Weights of a small GPT-style language model, trained from scratch on English Wikipedia: tied embeddings, normalized queries and keys.
Each number is 128 + 24 x the weight over the matrix's rms, rounded and kept within 0 to 255. Layers, rows and columns count from 0.

# layer 3 attention output (transposed), 768x768, rms 0.0503, rows 27-48,155-175, columns 96-143
[[142 137 129 150 182  86 138 115 125 136 130 118 148 121 112 109 137 106 130  96 127 187 168 151 108 103 137 182 115 137 155 146 118 128  98 135 137 112 132 129 124 162 114 134 148 138 139 185]
 [142 148 132 112 121 163 130 116 150 129 117 130 158 115 131 109 145 129 117 122 119 150 149 141 122 177 115  95 149 120 151 139 125 115 119 138 112 135 140 121 125 151 139 130 113 163 125 132]
 [118 121 118 133 110 159  83 129 128 128 141 137 136 123 101 135 132 146  91 113 139 130  93 136 138 169 152 111  85  89 141 113 135 116 175  76 112 194 117 154 133 135 154  88 126 135 146  94]
 [109 125 115 110 118 141 133 146 132 163 150 132 181  91 128 143 111 136  65  95 145 169 121 104 123 120 143 153 157 105 140  97 126 164 164 138 135 170 112 112 135 103 133  89  94 139 149 158]
 [ 98 104 122 110 105 141 157 149 142 128 185 114 120 109 121  92 117 117 156  65 176 117 117 149 162 113 146 141 132 131 109 116 126 123 129 135 163 135 157 178 122 131 126 139 142 151 123 140]
 [141 174 134 121 168 117  88 119 131 131 150 118 117 106 113 130 155 139 117 103  77 104  86 115 117 121 167 145 135 130 127 141 169 109 113 117 151 141 134 124 117 124 147 143 144 103 152 125]
 [129 108 130 124 145  99 105  92 151 150 112 120 141 119 129 128 116  90 157 139 162 124 169 117 125 164 133 150 137  97 157 119 115 106 118 157 132 117  92 127 143 128 131  94 120 136 157 125]
 [107 140 109 150  85 102 105 142 120 129  89 126 131 106 127 113 149 139 137 146 123 127 120  87 133 146 104  80 125 110 116 127 125  71 125 130 166 132 118 158 148 104  95 130 114 132 145 119]
 [146 147  92 129 154 154  99 136 129 157 110 154 105 153 105 140 124  89 116 120 113 125 123 136  97 161 120 145 141  78 152 126 158  88 120 107 178  79 101 142 115 116 100 140 135 113 141 137]
 [105 128 121 177 124 110  94 157 138 109 149 152 153 167 157  80 172 149 118 129 168 147 165 132 153 175 144 128  96 163 148 128 133 160 110 125 125 156 141 133 128 107 140 113 116 161 114 109]
 [164 119 138  89 123 153  98 113 143 126  77 178 128 103 122 137 107 107 165 139 149 115 115 110 125 119  85 126 145 135 141 116 150 126 127  91 134 144 153 141 166 129 157 137 125 150 163 154]
 [132 166 154 115 148 160 131 141 139 161 151  98 153  97 138 155 120 123 146 143 107 120 124 104 123 138 116 182 133 151  87 132  95  84 177 100  90 144 178 103 111 119 128  97 181 118 129 128]
 [109 138 107 101 134 120 120 138 155 127 116 115 125 114 127 100 144 138  74 118 136 140 146  65 126 118 126 124  83 140 135 140 134  95 141 114 140 120 127 129 170 142 192 129 145 139 116 155]
 [158 122 145 131 121 133 127 138 158 140 158 144 127  80 129 116  84 124 143 121 121 143 106  76 115 131 179 157 158 145 146 146 143 135 115 128 140 105 102 123 154 122 114 103 134 124  86 162]
 [123 132 166 146 132 139  66 170 113 167 110 131 145 100 140 112  68 122 140 106 123 131 139 134 145 166 116  74 129 136 123 108 109 121 131 103 135 136 164 107 154 141 136 125  94 125 150 137]
 [153 125 115 109 118 111 107 191 131 100  93 121 114 157 111 101 101 123 133 136 146 145 144 162 181 129 136 122 129 141 113 120 120 119 121  84 121 160 122 128  80  95 190 148 148 149 124 140]
 [128 160 124 123 119 163 118 113 113 195 114  89 101 125 148 105 116 138 133 132 167 133 167  98 148 101 116 122  92 123 204 113 162 114 114 122 145 185 135 145 100 100 140 134 146 116 153 128]
 [170 174 114 105 141 142  97 122 166 106 135 134 121 129  88 136 142  99 142 154 151 138 114 132 148 158  80 148 151 125 117 126  91  99  88 118 123 146 117 118 158  56  76 170 150 143 134 130]
 [135 115 175 111 129 126  96  89 139 151 115 146 118  83 152 133 155 176 154 125 120 122 113 105 144 154 106 110 143  97 124 158 124 117 149 115  76 115 103  94 148 115 175 142 165 154  96 122]
 [151 103 138 143 126  92 113 115  84 120 110 116 124 149 119 141 134 130 156 134 127 153 142 129 130 125 157 120 132 105 165 117 135 140 139 110 144 111 126 120 109 132 171 165 144 114  94 126]
 [127 165 149  90 132  81  96 138 128 140 120 128 142 111 126 112 105  98 129 138 136 138  86 153 149 122 124 132 137  96 136  86 114 139 123 131 107 147  89 101 146 111 132  86 126 146 119 179]
 [124 121 155 182 150 137 138  92  63 118 128 151 112 123  71 134 141 108 106 105  88  92  83 173 141 127 152 120 105  89 117 100 124 105 126 105 174 146 136 135 146 150 154 157 136 135  97 136]
 [124  91 146 106 143 150 124 138 134 114 111 128 145 134 111 107 120 111 175 127 148 132 118 122 152 138 123 116 191 107  80 120 135 113 149 114 129 152 144 147 149 128 111 139 104  95 103 132]
 [154 130 130  94 133 106 127 140 114 120 130 133 137  98 125 120 135 133 128  97 127 120 141 135 113  66 155 165 132 100 147 128 121 131 139 123 137  88 142  85 106 105 139 144 128 140 119 104]
 [130 123 120 136 110 126 134 128 142 158 119 102 117 132 169 121 150 143 146 141 140 139 113 110  98 141 138 150 109 114 122  85 115 127 105 132  78  94 160 151 116 114 134 159 143 141 120 131]
 [ 86 135 157 155 100 138 126 147  92 140 118 154  90 120 110 107  93 149 144 135 113 113 141 152 159 132 135 118 137 101 126 114  90 123  76  95 144 143 148 129 145 156 122 152  93 125 133 121]
 [113 194 120 143 137 127 134 122 138 169 111 154 167 134 135 120 150 161 119 146 152 120 177 127 111 130 138 119 106 119 136 146 113 119 119 129 115 168 127  77 113 107 153 131 133 150 122 118]
 [144 164 121 119 133 117 132 142 123 122 116 118  80 123 142 112 121 127 135 148 119 160 146 124 106 138 130 129 131 118 128 141 127 139 121 132 128 121 116 129 125 153 108 130 114 153  87 138]
 [131  86 103 139 121 130 135 149 144 112 163 134 172 130 118 147 153 194 117 143 115 136 159 148 114  92 104  81  77 121 102 133 137 129 131 110 117 131 151 140 116 139 167 127 165 122 127 110]
 [140 118 112 127 153 147 121 124 132 147 172  81 138 118 107 162 144  82 119 137 143 138 109 162 120  79 146 168 117 135 201 131 196 116 109 141 131  84 142 130 152 146 119 127 158 154 110 127]
 [106 131 128 119 119 108 152 100  82 143 118 139  96  97 148  93 129 117 149 117 145 145  82 113 145 116 124  96 164 160  99 134 107 130 126 121  86 128 163 104  92 152 158 144  89 128 129 127]
 [143 113 117 134 144 120 157 119 151 120 169 128 115 135 139 111 132 145 133  87 122 119 113  82 105 134 131 121 105 112 129 141 149 124 158 109 170 134 142 113  77 136 107 125 128 115 144 132]
 [126 129 120 120 114  81 125 156 126 128 149 141 112 113  87 136 102 120 101 139 111 130 133 151 163 139 168  91 120  97  90 137 123 137  93 152 144 110 125 140 124 146  69 159 114 105 111 157]
 [154 125 117  96 129 123 125 105 107 136 124 135 129 100 130 156 141 133 111 146 137 115 114 119 139 150 157 105 159  84 129 136 154 126 121 148 106 105 132 156 175 157 107 171 107 146 134 143]
 [117 112 151 145 114 133 145 114 143 106 154 130 177 130 165 139 139 161 141 115 147 130 119 147 123 146 139 118  89 159 111 122 142 142 150  84 110 103 130 127 119 106  94 111 152 169 151  99]
 [120 135 160 102  83 102 121  99 105 125 101 142 116  89 161 133 120 150 167 148 151 128 144 139 168 151 103 124 129 156  87 165 136  59 139 115 134 112 138 142 127 107 113  99  92 135 110 156]
 [113 157 108  78 141 163 112 110 156  89  95  86 152  86 156 129 161 154  96  96 135 121 141 127 107 100 152 153 147  98 125 130 156 119 127 148 117 145 164 113 101 116 200 127 156 114 118 121]
 [ 71 103  95 110 111 145 166 110 110 156 131 125 107 101 120  99 102 180 125 128  99 163 149 115 123 102 106 120 147 101  90 101 157 127 157 167 131 115 128 148 125 112 103 119 161 108 120 113]
 [111 121 124 133 107 126 183 105 141  86 158 131 125 123 125 128 115  99 114  51 101 131 115  99 144 154 117 101 115 129 138 118 140 121 151  95  90 127 160 132 115 101 132 127 114 106 111 102]
 [ 71 126 126 129 118 121 107 160 123 119 122 127 103 138 104 170 148 183 116 150 144 111  97 184 110  95 113 103 131 142 121 124 164 110 139  88 109 161 102 140 135 137 137  96 119 136 133 119]
 [146 145  94  95 168 133 124 152  86 118 142 138 141 118 133 127  93 143 103 132 102 137  98 115 115  80 132 111 141 141 176 107  89 101 119 160 136 149 139 138 123 139 144 130  70 130 130 105]
 [ 99 101 140 120 121 137  87 148 140 155  96 140 146  82 140 161 120 172 134 124 114 123 105 157 133 114 147 113  94 122 135 130 150 144 159 132 130 114 165  99 162 135 154 130 147 133 143 120]
 [137 144 145  95 100 136 159  96 146 123  96 126 137 144 107 108 149 112 114 159 135 110 111 121 137 120 114  99  86 151 101 128 124 135  94 104  92 136 126 147 130 139 174 111 174 137 148 131]]
# layer 3 attention value, 384x768, rms 0.0543, rows 28-48, columns 96-143
[[127 127 100 140 133 152 113 169 102 132 120 125 112 139 127 102 101 119 108 150 132 129 124 109  89 148 164 126 111 142 105 124 124 147 139 147 169 120 108 109 133 106 132 129 138 149 151  97]
 [120 117 166 156 143 104 127 161 119 130 112 132 104 171 168 138 148 112 102 140 155 202 121 175 129  93  96  99 118 136 115 177 142 144 124 141 118 139 136 129 132 145 107 120  69 110 127 120]
 [121 106 111 161 145 108  77 139 116  94 107 131 108 137 158 108  84  91 164 141 132 174 114 130 133 132 148 110 111 116 161 152 144 118 112  85 125 102 135 169 140 146 150  90 144 103 133 179]
 [110 113 131 139 135 158 117 135  88 145 127 145 144 111 117 141 129 105 143  87 144 166 115 151 136 107 122 111 154 137 114 151 150 114 109 117 102 101 120 130 133 101 142 156 127 134 153 129]
 [123 117 152 103  75 116  87 104 145 106 113 147 133 112 120 139 183 121  92 168 110 142 103 133 147 109 100 114 108  94 137 121 173  74 129 117  70  97 114 124  90 128  71 117 113  90 142 118]
 [103 119 114 115 122 178 133 115 118 132 132 113 133 110 151 134 100 174 108 131 118  91 121 100 106 102 168 167 120  89 117 126 180 125 112 148 139  99 119 132 140 140 113 130 106 147 102 147]
 [110 102 148 142 140 118 130  88  90 142 103 134 144 169 147 126 114 161 116  70 109 160 131  98 123 117 103 107 151 150  90 140 115 164 114 106 105 163 108 121  87 164 112 149 145 145 137 108]
 [155 114 126 113 142 106 147 138 160 120 103 148 125 119  92  86 130 151 126 115 117  97 119 146 155 112 141 141 114 120 120 142 136 114 115 116 117 136 108 147 121 139 131  75 118 111 111 100]
 [137 126 122 150 146 116 131 157 159 144 148 103 131 121 144 128 133 142 130 151 163 139 120 114 171 141 134 138 117 160 173 185 135 108 114 122 140 119 154 140 127  69 154 149 128 112 123 121]
 [108  94 135  92 144 140 133 105 119 123 104 143 100 112 159 153 171 107 126 131  74 145 146 120 115  97 118 114 123 143 116 144 129 142  75  98 177  86 113 169 158 127 125 129 134 136 128 143]
 [157  95 128 135  85 178 132 119 109 123  96 121 191 101 120 151 135  93 126 106 100 178 181 112 110 129 117 129 166  79 103 102 166 118 201 122  93 172 120 148 127 159 128 138 123 105 138  80]
 [155 155 109 114 138 102 142 112 129 163 105 138 141  94 119 134 132 131 145 136 111 107 146  89 132 167 108 170 120 168 112  99 141  91 140 123 114 165 105 103 114 119 161 163 144  86 150 162]
 [116 135 167  86 135 180 110 169 131  93 140 144 146  92 122 118 133 160 138 134 117 142 130  97 106 126 132 136 151 133 150 141 148 111 140 128  96 122 132 165 133 153 166 154 126 117 116 126]
 [141  92 120 173 113 148 139 145 153 153  81  50 128 119 140 163 117 124 102 111 112 145 155 131 126 176  96 144 116 164 104  95 146 151 131 162 157  99 116 125 126 110  96 101 153 164 147 128]
 [103 136 137 129 159 122 141 155 160 132 138 125 157 121 190 151 105 121 140 187 130 174 116 162 139 135 174 123 113 133 136  94 120 155 130 156  79 168 148 106 116 105 148  76 100 102 115 120]
 [165 134 137 137 129 121 114 167 133 127 109 143 116 173 127 119 136  78 148 123  95 129 107 137 132 109 131 159 126 166 158 151 117 130 114 103 118 106 105 120  77 154 153 145 119 161  86 145]
 [156 114 122  97 103 118 108 113 165 135 132 140 148 136 130  59 153 161 123 115 127 121 123 123 145 129 120  86 148  87 104 132 133 151 140 152 164 121 124  94 154 101  93  97 122 129 137 144]
 [143 116 117  82 154 142 122 120 162 125 107 132 129 168 131 133 126 124 110 157 108 136 131 112 125 121 115 115 131 103 148  93 116 152 111 147 122 135 148 118 158 136 181 109 121 133 112 134]
 [120 163 144 124 150 143 140 128 129 116 142 122 144 102  86 121 120 137 133 116 121 123 119 134 185 104 122 103 114 145 161 100 111  77 127 100 123 150 120 109 144 152 132 138 138 166 122 143]
 [ 97  96 114 120 112 153 111 130 116 129 110 115 141 105 116 155 189 133 127 127  95 193  98 132 188 122 126 138 111 112 137 140 175 128 140 181 154 118  87 109 112 144  91 109 127 126 153 112]
 [125 130 123 140 141 177 136 123 111  61 106 123 163 130 113  97 111 147 142  86 127 141 147 145 115 146 119 113 126 110 135 129 130 156 131 107 133 125 177 130 131 150 143 159 122 123 151 116]]